{"activation": "swiglu", "norm_place": "pre", "rope_fraction": 1.0, "attn_scale": 0.125}
Each number is 128 + 32 x the weight over the matrix's rms, rounded and kept within 0 to 255. Layers, rows and columns count from 0.

# layer 6 MLP gate, 448x224, rms 0.109, rows 272-292, columns 112-223
[[142  82 112 120 107  93 134 125 144  88  59 132 188 136 130 114 167 144 107  94  94 128 151  96 127 162 115 123 120 146 114  95 115  95 134 121  96 103  68 141 118 123 101 153  74 102 167 135 114 155 184  88 124 123 130  90 155 161 127 118  99 194  79 146 137  79 117 131  93  90 117 173 114 122  95 149 132 183 137 185 165  40 142 153 109  65 120 103 124 119 100 139 138 115  73 127 127 151 132 107 163 168 103 138 125 132 114 155 108 118 160 107]
 [133 167 151  66  95 172 105 144 121 101 146  87 138 125  74  52 120 150 152  87 131 174 157 110 105 148  99 181 131 117  53 113 111 154 137 126 164  94  99 163 143 165 138  83 114 123 151 107 140 157 117 100 127 225  86  88 133 150 133  67 116  97 108  79 155  99 122 119 160 126 142 123 177 188  82 130 154  36  35 129 129  75 119 137 123 127 100  80 146 124 155 143 101  98 187 131 155  96 137 166 116  77  76  98 122  55 104  90 136 125  89 113]
 [154 102 162  94  36 154  90 150  52 143  85 168 116 150 143 113 165  32  34 168 139 127 105  99 164 168 135 105  72  83  90  91 103 164  98 117 145 162  72 124 109 110 119 129 140 158 121 147 103 174 146  88 171 130  56 145 157 129 127  85 127 130 146  96  48  84 114 124  61 154  69 138 173 127  52 179  83 101 155 117 185 153  40 101 126 164 190  61 153 125  69 137 102 149 105  72  74 132  98 128 177  84 132 136 127 149 150 122 156 108 114 156]
 [160 101 139  85 124 149 151 122 142 112  94 134 176 122 112 130 165 143 126 157 131 117 116  94 115 179  53 136  91 121  81 109 168 111 110 154 161 135 108 192 106 134 128  98 139 128 158 114 170 168 176 115 147  87 125 134  99 103 138  93  73 162 109 133 116 143 141 144 177 150 147 171 140 137 107 163  79 146  92 136 117 151 183  91  77  89  37 144 106 154 130 122  90  86 152 143 103 106 121 145 144 101 129 134 144  96 163 195 116  94 101 142]
 [143 132 168 140 154 106 116 109 132 105  82 125 152  64 104 144 164 101 121 193  90 133 155 129  86 143 102 147  88 142 117 117 145 138 103 162 206 173 168 170 182 106  92 104 144 117  80 112 118 143 175 153 173 125 110 157 138 145 157 119 215 160  98 171 160 155 174 154 107  98 180 131 161 132 100  79  95 111  80 156 101  97 163  55 130 122  86 138  66 169 153 136 108 155 116 147 136 124 143 139 138 139 150 112 117 117 123 155  91  99 123 119]
 [105 134  98 162 107 153 194 139 150  91  84 105  78 117 115 145  97 145  80 103 112 178 124  99 133  85 148 154 147  95 138 165 115 140 109 137 104 125 159 161 128 130 165 142 153 143  90 132 131  99 161 100 106  97 110 163 132  82 116 152 120  89 191 103 134 127  99  79 102 115 167 145 144 100 161 100 174 103 144  74 108 137 184 147 132 120 115 183  66 122  97 125  80 139 108 149 109 113  93  44  58 122  22 135 113 133 129 127  74 136 127 123]
 [150 116 111 158 178 100 105 161 110 122 170 142 118 138 146 133 123 144 181 141 126  69 144 145 164 178  92  77 161 125  91 151 142  95 118 132 163 123 128 152 170 108 143 175  36 144  97 124 108 114 151 141  89  13 120 114 138 133 172 123 178 102 130 113 116 118 116 194 155  99 112 198 178  99  76  55 112 108  54  48  84 127 148 110 147 136  97  83 130 150 156 151 114  94 102 152 146 117 143 101 140 127  91  73 142 131 161 112 109 175 135 141]
 [167 174 133 103  71 124  74 120  99  94 146 105  93 140 108 149  71 169  86 133 110 166 172 218 108 183 119 177 130 144 167 138 111 119 126 116 209  75 159 131 161 148 187  80 147 113  82 107  93 151 164 139  68 136  96 188 140 134 129 151 133  99 152 141 107 111  81 141 149 111 100 115 144 126 130 188 125 183 215 182 142 116 113 162  93 107 126 105 178 114 137 143 110 137 184 109  90 134 147 130 135 104 143 116 183 162 149 166 169  88 103 131]
 [161 121 149 147 154 159 101 169 128 152  74 123 100 146 157  82 196 124  87 105 123 173 180 127 183 103 135 175 123 110 114 107 158 202 222 138  93 106 127 192 142  77 148 179  84 113 141 151 117 175 128 167 112 139 150  81 106 178 128  56  88 139 144 105  98 130 138 105 158  93 135  69 130 161  95 120 133  66 132 115  85 115 146 162 168 197 144 123 161 132 130 190  97 194  63 133  87 136 126 142  70 129 148 134  94 146 158 136 137 119 123 143]
 [ 58 159  69 159 166 140 123 182  95 154 122 116  97 119 144 142  94 135 150 126 160  53 132 130 141 144 124  95 151  83 119 120 150 170 150 192  95 118 159 164 129 120 155 137 144  72 153 124 134 108 185  99 109 114 126  63 144  89 158 174 164 162 115  53 134 134 121  91 179 112 139 140 149 110 146  76 177 138 122 169 175 204 178  96  63 125 114 104 131  77 147 119 111 130 158 136 138  80  77 118  80 202 127 108 132 140 111 170 101 122 111 158]
 [117  72 142 102 153 154 141 112  57 160  61 118 192  83 163 103 136 125 101  99 120 142 189 126 107 197 131 139 114 108 119 149 166 145 156 170 146 108 137 121 108 111 135 161  84 102  84 128 154 102 106 147 118 155 124 207 109  45 112 124 115 110 121  90 110 118  55 162 120  92 140 137 106 119 169 132 120 165 125 142 153 111 111  61  80 143 155 192  90 102  91 112 160 121 142  83  61 135 112 151 165 166 120 113  97  51 100  89 100  99  94 105]
 [146  80  96 160 159 118  98 193 118 181 121 144 116 121 125  96 165 139 156 161 108 105 108  82 123 113 105  84 156  79 132 131 129  87 152 163 106  89 106 111 126 128 131 147 112 142 109 156  79 123 154 124  83 171 153 133 128 217 149 104 137 105 124 143 139 143 107  68 127 145 126 147 132 181 180 144 184 108 120 102 114  87 151 117 139 156 114 140 129  96 139  81 129 221 138 112 111 109 120 115 121 143 128 150 123 155 162 165 124 137 110  83]
 [ 90 127 105 154  90  88 111 119 115 101 148 154 159 111 170 166 134 105 109 161 120 121 136 134 189 114 139 105 113 161 175 128  92  68 163 107  70  66 162  78  86 106 139 118  90  96 143 168 145 152 193  89 117 168 211 152 128 173  97 133 111  93 174 174 152 151  82 139 114 131 119 198 131 139 158 220 121 159  84 123 132  93  77 126 157 130 103 112  77 129 116  98 141 163 139 142 148 152 147 124  97 136 115 132 151 135 172 148 196 132 107 172]
 [ 82 103  66 104 102  87 135 145  95 174 111  35 109 135 128 157 120 110 168 120  97 167 180 171  91 137 135 135 180  90 143 132 119 156 161  99 104 103 116 150 122 119  83 118 113  83 119 138 108  94 108 185 173 130  66 103  99 153 125 206  98 180 146 170  86 136 156 102 184 168 104 156  80  87 119 104 199 155 154 134 123 117 105 126 176 101 187 113 141  91 104 156 133  67 114 108 123 159 158  96 112  74 118 128  91 120 114 179 154 132 122  45]
 [ 73 135 128 145 128  86 161 161  90 138 147 161 140 131 108  76  85 133 146 144 130 135  97  99 216  51 169 101 116 109 131 122  78 152 126  79  85 174 166 136 128  84  88 107 162 142  99 164 117 117  90  99 178 128 109 163 105 112  59 122  91 145 113 219 125 152 154 138  73 111 122 124 103 203  94 102  93 149 135 126 148 118  89 114 107  98 125 127 114 181 166 114  98 127 134 143  86  92 146 156 104  44 137 153 129 165 110 149  94 151 125 135]
 [106 200 122  99  86 133 120 152 203 161 124  80 155 150 147  94 138  94 113  78 157 152 168 104  65 118 151 198 174 120  66 168 119 143 141 143 109 220 107 123 168 143  95 122 151 133 138  44 144 147 141 157 141 116 151 159 122 126 156 113 170 123 153  91 135 113 135  85 110 169 197 150 141 112 102 182 123 149 115 136 160  91 171 155 100 115  91 130  99 230 176  51 132 130 154 101  98  95 128  65 119 136  98  98 114 107  82 150 137  91 152 123]
 [ 86 124  56  87 131 184 138  90 128 130 124 128 104 145 100  68 147  93  65 161 123 131 123 132 147 163 155 119  90  50 132 134 129 102 115 121 108  88  11 145  88 143 116 133 133 128  93  65 104 126 118 108 132 132 111 128 134 153 163 125 179 116 118 116 197 123 144 157  71  79 105 117 110  89 176 144 104 119 149  66  62  49 130  57 194 157 181 104 154 127 143 190 133  90 130 138 153  74 193  82 108 115 186 137 173 137 126 115 143 186 132 142]
 [ 98 116 130 102 119 140 131 129 118 103  32 122 211 105 153 139 145 148  89 216 119  27 168 159 178 158 118 138  74 117 101 153 159 106 165  95 131 115  83 134 102  86 100 178 102 124 110 118 139 166 143 142 173 188 116 159  80  97 125 113 119 171 119  97 142 125 128  76 128 144 127 126 122 160 132 152 109 101 116  68 111  90 167 103 137  91  90  94 105 157  88 175 119 125 132 115  53 140  83 117 168 108 124 150 154 120 137  65 143 135 124 128]
 [179 150 154 129  84 160 103 141 114 138 138 172 148 162 124 122 119 140 149 113 133  87 162 145 118  78 114 203 190 147 178 134 106 103 163 153 138  78 137 114 132 117 137 115 126  90  37 114 123 128 158 118  94 166 188 171 121 159 125  84 106 141 159 160  94 117 143 113 131 123 115 112 143  76  96 130 121 155 194  97 169 164 137 138 157 144 115 119 154 136 200 140 139 107 106 116 142 134 169 166 146 129 103 155 189 179 130 198 190 132 126  90]
 [152 177 142 140 135 149 205 101 101  54 111 139 196 137  98  97 147  97 144 173 129 115 125 135 160 114 145 109 125 118 124 153 176 175  77 125 151 124 110 131 130 140 103 142 144  68 132 120 163 161 133 110  99  80 191 145 186 109 115 156 142 105 161 114 205 114 168 140  81 138 169 143 117 139 139 165 130 168 123 137 161 138 103  99 109 132 102 132 123  94 149  85  99 153 136  91 111 153 157 158  96  84 141 120 105  55 121 173  63 114 149  92]
 [127 137 122  90 175 140 169  97  65 137  93  80 135 127 166 204  97  60 109 135  63  66 158 143 150  38 116  99  76 127  48 170 133 108 138 168 120 110 160 149 105 147 144  90 130 133 167  85  96 139  73 172  76  77 103 144  90 124 182 121 151 134 173  97 170 120 105 102 111 146 134 126 189  69  54 118 120 121 125 175 196 158 114 117  50 223 101  90 116 139 108 208 132  92  88 136 139 109  44 107 112 126 217  70 129 126 115 121 131 135 138 147]]
# layer 6 MLP up, 448x224, rms 0.111, rows 272-292, columns 112-223
[[ 64 176 128 119 130  85 100  85 118 120 152 172 123 101  61 169 130 168 167  87 145 114 183 133 117 156 119 103 142 103 124 159 123 143  94 133 211 137 183 137 121 160  81 108 157 134 118 115 158 103 140 186 138 151 163 142 138 133 129 159 115 136 217 151  86  81  89 118 139 190 105 102 133 124 116  98 124  87  88 123 122 102  59 116 124  90 101 230 180 165 147  96 122 214 163 126 178 198 155 117 147 118 183  89 130 136 136 128 142 113 142 124]
 [ 87 122 110 103 141  92 159 158 200 122 140 118 115 131  89  78 105 104 116 159 178 117 121 103 131 129 126  95 133 114 114 182 115 162  59 145 150 111 139 138 165 124 176 181 135 132 111 141 154 109 156 119 116 168 134 148 162  72 101 146  72 144 141 112 135 180 138 166 108 153  85 113 148 115 147 110  62 126 115  85  30  74 127 146 130 165  76 129 152 148 177  59 143 180 111 138 193 123 117 137  78 105 155 132  99 126 104 118 142 133 130 175]
 [ 76  94 108  99 158  77 114 120 166 151 118 100  82 154 100 153 115 146  79  93 126 133 183 166 124  73  82  89 137 155 158 133 112 106 108 101 113 115 138 140 106  99 122 166 108 138  72 146  53 151  73 137 128 141 147  84 109 152 129 141 124 133 135 125 195 137 112  78 163 131 184  69  93 197 166 103 154 159 106 106 132 130 164 154 138 131 147 154 116 140 167 127 159 173 142 121 111 133  94 246 133  80 110 139 104 173  85 222 105 126 185 134]
 [136 183  71 181  83 188 155  78  56 139 114 131  90 192 122 106 117 140 137 138 140 130 120 120 126 108 145 147 182 153 110 146 156 132 163 118 140 127 111 151 154 107 133 115 134 142 149  97 132 168  94  83  97  99 106 155 136 140 118 123 124  97 161 163 142 160 140 139  62  76 141 140  88 142  98 142  95  93  81 134 200 174 144 125 174  81 150 148 111 128 148 128 122 153  89 177 151 104 121 143 167  97 131 142  46 133 157  73 156  88 152 122]
 [ 81 124 186 159 139 130 165  83  81 101 134 133 172  88 114 131 181 175 144 161 142 143 138 145 184 149 135 103 160  93 123 156  80 137 109  90  60 104 108  77  93  70 114 140  97 131 164 110 126  78 137 139 104 179  87 137 129 132  82 100 122 114 188 126 104 126 109  71 127 111 121 128 156 105 159 154  84 108  94 106 100 124 137 118  94 136  80 180 105 156 114  80 132  78 103 166 122 151 125 137  57 173  94 136 104 117 146  92 143 175 138  68]
 [119 145 125 125  98 113 104 132 121 173 115 127 184  88  92 138 129 146 155 163 156 113 161  88 129 107 137 142 173 126 128 116 171 150 124 153 220  63 108  95  69  93 114 103 149 125 148 120 172 154  68 109 137 156 117  94 116 119 125 119 177 133 171 149  80 145 126 144 112 113 163 103 178 137 118 119 124 128 173 191 144  96  88 155 162 112 125 171  92 101 169  69 104  66 198 158 173 107  83 169 163 136 191 131  98 153 159  88 167 133  77 116]
 [ 65 105 106 168  53 179 132 122 122 177 138 138 133 120 196  91  85 136 156 107 127 199  42 159 137 118 124 132 147  72  62  96 152 187 184 134 132 108 160  88 160 143  98 128 184  82 141 123 154 130 155 142  73 143 104 143 157 111 174  84  98 105 143 162 114 122 125 131  82 161 132 140 201 141 119  71 120  72 158 168 106 165 138  99 109 114 153 145 136 151 134  87 164 167  81  76 104 124  95 118  69 155 150 109 139 160 100 102 121  68 154 142]
 [ 98 102  81 106 109 101 121 113 141 140 162 142 188 117  98  84 107 215 118 104 124 115 141 100 119 116 104 216  89 127  86 126 145  94 117 210 131  99 121  92 133 109  98 124 106  52 130  74 150 149 134 161 119 118 106  96 147 148 102 162 144 136 108 119 132 151 158  62 128  88  96 147 124 211 130  96 161 143 108 153 156  78  97 123  80 126  58 182  63  90 155 170 134 132 124 142 101 139 129 191 156  82 126 202 114 136  97  83  46 144 118  76]
 [134 162  73 139  84 166 131 127  86 105 136  55 166 103  76  97 101 120 114 169 125 108 131 114 118 117 109 115 126 114  94 122 139 111 156  87 131 101 132 168 133 185 108 105 169  95  92 162 103  97 144 146 181 121 136 105 115 128 134 154  68 131 127 128 134 127 128 171 124 153 110 122 134 121 140 181 138 102  73 133 147 140 167 108  99 164 168  84  99 112 153 122 120 168 115 177 110 128  90 111  86 134 127 138 140 119 148 124 112  91 171 138]
 [134 149  61 135 124 147  92 135 124 120 126  84 144  95 167  96 128  84 104  71 123  94 166 130 141  85 103 127 148 117 156 101 138 146 132  51  87 110 127 140 128 107  86 125 165 145 165 177 159 180  87  97 110 107 146 164 111  76 177 108 115 120 141  89 138 128 104 114 159 104 145 107  88 139 109 124  94 110 166  93  54  89 149 130 149 150  86 127 148  87  85 126 109 168 160 147 140 142 105 163 114 120 112 170 134 173 161 172 135 125 129 143]
 [ 98 138 175 158 176 136 105 151  64 103 152 183 115  96 130 141 119 157  61 152 157 174  90 148 128 114  99 132 167 115 176 122 124  96  87 157 249 102 195 138  92 102 140 105 150 160 203  42 110 135 112 107 131 138  85  91  76 207 177 110 126 116  71 169 159  82 171 120 104 148  99 150 148 200 108  94  66 114 148 177 171 165 131 176 163  91  96  49 191  99  68 135 157 147 128 129 165 116 149 127 124 167 177 146 138 203 181 151 162  82 126 117]
 [101  78 100 159  91 143 154 165  99 132 134 107 106  81 169 192  82  59 157 106 110 122  70 191 130 140  99 152  99  94 139 127  60 161 107 107 146 114 119 164 134 100 105 102  57  92 101 132 122 137  66 101 137 116 101 119 175  83 122  47 136  81 107 124 169 131 130  96 128 143 137 167 145 132 129 154 134 181 143 100 168  73 138 126 177 106 189 114 163 156 128 121 123 142 159 136 175 140 195 131 170  96 160 127 143  82  95 104  59 196 140 126]
 [112 128 114 146 158 127 130 144 108 107  99 125 188 184 129  94 105 142 116 140 154 123 117  83 150 125  75 125 131 181  83 150 138 151  47 123 203 160 105 182 110 112 166 137  80 122 122 187 119  99  77 138 120 157 189 122 125 136 119 161 158 119 171 110 128  78 100 100 114 103  98 182 145 165 128 119 106 123 107 127 110 125 152 153 148 152  56 149 133 140 139 103  91  71 128  95 150 178 189 125 125 130 116 147 142 144 117 109 128 114 103 134]
 [117 130  72 133 126 103 129 147 128 106  89 180 118  78  90 152 109 107 123  75 109  88 138 179 107 178 130 102 137 182 108  89 151 125  87 133 103 118 115 151 194 150 129 114 178 153  90 156 132 124 112 143 116 174 126 131  75 106 157 148 104  86 153 141 167 125 122 139 115 129 158 150 104 164 140 152 128 137 108  75 141 159 137 113 125 100  78 128 172 119 111 183 131 183 184 185  60 132 134 115 193 202 173  97 163 104 113 132 117 126 174  94]
 [117 178 147 153  83 177 104  99  59 177 187 164 140 123 113  99 132  88  88 125  95  89 118  89  77 102 101 164 176 104 107 154 103 139  95 164 112  51 133 111 156 152  86 136  96 149 130 116 142 112 153 165 118  88 118 147 191 138  96 123  79  89 123 123 140 168  30 101 131 158  46 103 146 173 158  47  64 118 126 119 116 135 111 207 137 144 131 143 121  66 121 111 103 127 203 172 140 159 121 178 134 127 119 167 121 142 165 103 115 150 112 106]
 [138  90 167 166 188 103 165 113  97 138 163 127  83 166  73 165 144 118  90 213 165 230 158 146 134 174 106 180 158 124 132 102  97 128 165 108 147  44 230 133 202 159 154 102 124 100 181 152 171  87 127 107 171 132 143 132 154 130  92 145  79 123 155  91 245 121 172 177 123 114  96 167 119  84  80 143 158 112 155 143 109 164  97 109  75 166  92 135 106 125 146 187 117 142 126 112 158 113 110 150 144 155 144 113 217  81 149  65 136 118 170 128]
 [114 131 128  93 145 102  80 145 101  89 131 150  49 161 144  53  89 125  80 151 139 201 122 157 186 174 155 102  84 139 127 183 156 102 128 112 136 127 145  97 159 121 191 140 119 111 114 152 125 187 110 152  97 126 143 111 123 114 180 223 185  99   9 143 124 139 120 117 167  82 164  84 126 121 127  88 122 189 123 107 154  75 143 147  61 108 135  85 146 125 160 145 138  59 172 174 190 129 132 135 117 137 180 158  92 105 101 149 117 126 128 146]
 [ 77 121 116 176 125 101 104 203 114 187 115 120 142 180 123 130  77 164 137  88 113 137  97 143 138 123  98 151 129 123 112 186 114 154 159 137  75  90 111 158  91 144 102 101 126 148 131 130 191 133 136 117 134 109 115  71 131 120 148 136  71 125 139 183 151 143  96 145 146 115 118  99  67  83 135 112  94 142 204 144 125 119 142 124 150 114 184 133 102 138 109  60 112 108 127 141 153 117 140  84 179 116 132 151  93 140  52 172 104 155 138  92]
 [184 118 115 149 138 129 148 127 119 172 103 131  86 144 126 126 145 141 125 137  99 138 126 103  50  72 127 194 134 133 191 176  82 105  87 138 137 118 135 159 133 150 108 124 141  91 120 158 120 167 150 107  92 154 108 137 103  85  93 152 140 130  96 194 133 129  71  32 140 145  93 104 115 108 141 168 119 120 136 107 139 154  92 163 111 107 118 150 152 110 108  94 117 147  96 138 122 140 142 155 149 122 117 140 103 106 161 125 161 103 174 163]
 [106 115 159 119 124 108 117  95 149  80 152 129 180 112 151 160 144 111 175 118  90 146 132 126 125 168 156 141 102  86 143 185 150 120 178 105 119 178 109 134 144 141 150 128 102 148 157 103  74 182 146  77 136 121 164  95  80 123 101 155 129 134 107 122  98 152  86  88 169 135  69 134  92 175  71 139 162 160 153 151 139 204  91 118 142 176 100  62 157 166 144  99 179 119 121 152 115 107 116 127 125 121 192 139 141 122  82 138 148  75 154 167]
 [ 53  92  51  74 128 112 124 109 127 171 130 116 121 127 163 126  85 115 123  60 121  65 153 163 111 119 204 182 110  90 126 162 153 127 146 138  77  94 158 137 105 101 164 165 167 117 103 112  87 159 179 152 146 142 111 158 103 137 166 155 220  54 183  42 113  97 137 124 178 161 165 126 122  73 118 156 125  92 107 147 137 171 123 153 103 220 158 105 101 126 117 112 155  93 103 148 175  81 105 142  75  77 142  74 127 145 164 207 156  87 209 170]]
# layer 6 MLP down (transposed), 448x224, rms 0.0772, rows 272-291, columns 112-223
[[ 96 118 133 147 157 115 101 124 122 148 133 123  87 163 137 107 102 152 159 123 108 114 143 161 144 133 110 156 146 103 168 151 188 136  69  60 101 118 105 140 104 149 150 148 197  72 108  92 162 107 143 156 133 141 168 132 101  88 170 181 176 104  98 119 139 153  22 134  99 106 117 108  97 141 165 124  61 198 139 140 126  94 148 119 167 153 109 175 129 110 133 163 146 156 141 112 115  52  94 173  96 102  77  85 195 153 121  95 152 112  93 121]
 [110 141 118  99  78 144 163 144 135 185 160  83  88 101 203 115 192 114 106 119 156 147 118  88 147 118 152 146 106 147 135 165  62 114 119 165 120 118  48 138 133 103 132 169 118 132 106 148  85 132 155  97 148 150 142 134 129 113 139 128 126 150 181 111 168 141 103 104 170  88 110 118 132 126  96 134 101 168 134 107 105 113 145 160 152  95   6 112 123 118 104 198 137 138 171 153 171  69 119 157  95 148 150 134 115 100  83 139 141 137  80 167]
 [116 132 115 111 166 100 136  92 165 113 161 142 119  73 115 104  64 163 115 114  73 152  76 119 109  87 125 168 150 132 144 120 150  73 136 145 104 197  74 100 137 159 112  72 124 160 116 146 157  71  95 138 113 154 192  93 137 164 152 114 171 104 175 143 131 145 157 127 177 193 150 151 144 134 174 121 121 104 127 136 112 109 181 148  73  88  74 109  94 149 102 160 109 124 125 101 129  95 171  78 102 129 121 190 112  94 162 211 107 133 109 155]
 [135  82 150 138 103 101 161  88 160 130 166 153  92 139 130 132 128 113 160  86 131 138  93 134 152 219 130 112 170 145 117 174 170  92  95 100 139 108  98  86 164 102 123  73 117 128 132 128 133 117 124 115 140  48 110 153 169 119  82 161 115  93 129 161 107 115 163  89 116 141  86 101 150 114 138 134 158 112 162 115 110 136 129 177 162 159 134 144 123  95  75  68 142 106  97 173 150 132 152 160  78  50 151 129 138 150 101 108  95 167 143  69]
 [134  84  95 110 112  88 128 124 156  96 129 133 116  78 121 134 105  87  93 146 180 112 104 151 165 103 117 129 124 111 120 157  61 133 115 115 149 183  77  94 135  57 186 188 140 137 124 102 124 167 132 127 152  91 142  95  55  90  78 178 143 128 166  95 159 126 142 124 151 126  97 125 128 140 165 132 104  68 138 130 124 117 140 169  87  79  85 131 112 101  94 139 166 102 146 138 167 130 162 190 162 160  84 130 161  96 121 137 134 130  79 100]
 [147  92 149 109 131 151 182 104  98 131 127 136 184  89 134 124 137 127  97 136  96 111 119 125  89 196 153 102 166 154 105 147 135 176 135  89  99  73 161  55 134  87 107 104 180 133 166 104 105 132 128 114 124 138 107 165 113 140 146  97 124 146 104 144 181  59 104 154 122 173 173 152 107 129 137 108 116  84 140 146 122 185  81  93 165 146 130  96 201  98 160  98 186 166 113 127 156 157 158 152  57 133 143 151  93 116 181 148 127 105 130 121]
 [162 149 156 102 118 174 166 153 119 142 132  91 145 116  73 121 112 154 127  80 140 162 116 165 173 138 104 117 120 191 148 187 103  82 172 156 100 133  36 118 194 105 125 136  56 143 144 189 155 162 147 108 107 120 113 185 173 149 143 142 118 107 172 139 152 143 129 140 179 119 108 101  91 181 112  71 134 150  64 114 135 146 126 167 112 122 164 107  58 116 119 104 144 142 198 133 123  66  91 127 150 107 124 140  82 236 113 103 147 171 157 162]
 [ 67 115 125 136 146 121 118 131 150 119  94 134 135  93 125  92 183 134 121 157 110  79 170 102 168 139 170 155 105 152 110 158 149 121 152 105  75 109 129  68 142 135  69 169  89 127 154  88 107 170 103 153  78 163 180 153 150 138 125 124 140 129 113 173  74 140  75 133 105  85 179 130 142 105 148 130 109 119 126  82  63 167 129  90 138  99  44 167 156 150 154 171 128 113  38 129 118 109  59 174 154 163 112 125 152  94 106 140 112  97 157 143]
 [124 156 118 175 136 139 150  71  89  68 174 203 111 137  72  79 158 129 151 146 103 173 167 136 169 150 152 107  91 206 110 158 146 149 139 127  68 176  98 102 140 103 125 156 156 123 153 129 113 218 139 115 175 132  81 161 214  82 142 160  85 134 129 116 133 110 157 128 108 122 119 127  90 133 114 164 140 140 148  98 111 134 132 104 133 110 126 135 129 146 172 144 103  99 103 137 159 125 164 141 155  67 146 149 155 163  91  86  69 126  70 110]
 [149 164 124 124 144 144  92 118 152  53 186  89 173 146 171  42 153 189 121 156 159 138 154 152 104 122 174 122 157 107 126  90 103  90 115 116 134 129 173 122 173 205  87 118 124  72 176 138 164 146 138 164 153  95 102 140  85 109 160 153  84 113  98  99 148  90 165 141 121 137  90 135  77  92 101 104  90 178 137  92 115 150 171 143 157 139  82 138 132 116 124 115  89 200 142 142 110 108 161 142 114 118 128 148 106 101  94 132 159 106  99 182]
 [112 147 111 151  93 123 128 155 167 122  98  82 140 155 143 130 125  90 131 134 145  75 151  79 169 101  91 160 104 125 120 184 161 161  13 135 124 165  85 169 149 115 113 151 151 171 128 134 130 144 117  55  25  88 155 111 109 101 119 142 140 142 136  79 131 115 155 141 135 101 117 151 154 135  91 128 203 204 117 166 159 118  96 124 195  61 125 174 109 108 126  60 143 141 109 130  93 139 148 113  79 105 115 148 161 187 122 178 153 190 111  56]
 [180 121 156 176 109 179 126 125 120 114  70 137 134 122 149 121  98 104  75 132 119 129 124 166  64  99  71 196 111 144 141 149  76 109 112 135 143 137 132 104 184 123 130 159 111 110 190 131 135 132 166 128 151 120 123 113 102 111 204 139 168 119 140 164 135 130  83 184  98  75 113  95 107 149 102 127 113 155 178 111 142 108 123 103 104 160 114 132 114 120  60 120  69  93 163 113 109 114 100 104 132 141 123 142 148 106 198 134 135  70 154 184]
 [147  58 108 191  87 128  47  74 114 138 131  75 125 127 124 153 168  92  84 113 152 126 123 171 130 185 104 177 113 113 180  94 124 141 151 104 165  97 100 122 165  82 148  87 127 165 190 154 135  90 196 103 146  89 144 101  68 150 122 111 102 115 106 211 169 147  97 133 146 114 197  88 145 106  69 126 137  92 117 121 131 130 130 152 159 162  99 108 120 124 128  84 106 125 111 144 139 127  43 166 151 118 132  56 140 169  99 122 168 154 100  79]
 [146 144 196 110 128 130  95 120 109  96 131 157  90 145 188 117 127 113  84 105 120 161 165 143 138 107  93 179 118 113 134 129 154 100 117 153 159 125 110 101 190 138 173 105 117 132  82 176 181 172 138  69  93 133 172 109 152 141 116 168 178 147 107 105 154 128 120 130  88 151  94 106 191 141 129 127 137 135 139 177 139 173 117 178 105 186 153 109 108 176 132 121 145 119 105  83 107  86 104 139 151 159 147 143 115 154 121 138 135 152 119 188]
 [138 147 159 135 140 125  98 106 115 132 133 119 102 107 148 118  81  96  50 103 106 124 155  98 173 124 108 223 127 159 111 103 126 107 151 104 137 168 183 106 117  97 114 152 178  77 172  67  87 113  40 161 141  99  80  87 146 174 171 166 132 123 136  63 124 148 131 118 146 170 112 122 119 157 113 130 142 149  82 197 173 112  96  84 106 117 208 104 195 172 141 155 119 144 142 119 156 141 145  99 123 105 104  93  88 112 123 113 122  87  93 178]
 [157 146 166  78  71 111 109 133 148  93 136 137 147 135 149  97 172 108 156 133  70 164 123 107 157 119 136 111 136 105 217 162 129 132 145 153 115  63 218  79 120 166 117 107 112 133 110 136  73  78 196 149 153 147 144 163 107 146 142 118 156 142 160 145  71 111 130 126 133 133 173 130  87 167 157 158 159  73 176  81 122 208 157 149  78 124  92 144 145 141  99  58 150 134 186 108  72 161  60 148  97 103 116 117 105 128  65 100  35 138 112 153]
 [134 181 111 128  61 109  59 179 110 122 158 135 112 106 186 148  88 112  93 160  71 255 110 128 163 124 155 127 171 121 121 120 120 123 138 126  71 108 141 165 123 133 115 128 126 171 177 131 170 162 162 149  74 108 124 109 114 164 118 125 132  64 146 121 129 128 159 137 159 152 111  89 180 170 136 139  66 166 168  47 114  95 139 153 178  93 163  51 102 122 109 225 117 138 146  90 134 141 120 165  77 186 119  92  56 140 112 127 114 205 181  98]
 [190  98 141  59  92 133 156 144 138  97  89  98 191 113 146 134 112 106 128 107 117 139 165 122 127 188 103 120 139 124 140 163 166 114 194 185 125 127 119 172 144 108 130 135  86 117 154 124 152 133 113  74 107  93  94 137 123 116 119 162 141 177 158 200 138  96 208  96  86 109 198  81  58 107  99 192 139 112 134 119 129  91 102 177 110 196 148 127 149 172 115 161 132 104  83 109  85 117 101 121 143 159 113 170  79  79 102 106  89 173 102  91]
 [182 127 101  73 132 147 110 137 103 125  79 149 167 111  95 161 132 108 151 143 111 152 135 142 108 122  84 123 145 193 128 200 156  85  69 124  85 177 157 136 148 167 111  81  59 114 156 104 129 135 108 125 154 108 174 126 147 137 131 118  96 121 145  83 141 109 161 116 166 178 146  83 133  96  74 138 133 148  82 119  97 189 139 150  88 142 185 139 111  97 179 122 159 105 140 136 103 158 140 111 145 145  56 120 107 162  63  97 182 178 142  91]
 [ 83  79 164 118 144 201 125 143 151 130 141 175 147 168 101 124 136 134  91 132 141  73 119 135  94  99 160 144 160 124 135 105 108 119 120 119 132 111 107  78 113  81 125 153 165 126  96 152  98 156 135 102 147  79 127 113 130 148  85 127 179 107  91 112 169 155 155  81 101 149 105 162 122 189 163 108 102 186 174 135 128 110  87 133  89 172 129 116  80 134 154 110 116 134 119 162 131 200 115 172 108  46 159 101 102 139 189 118 123 142 207 123]]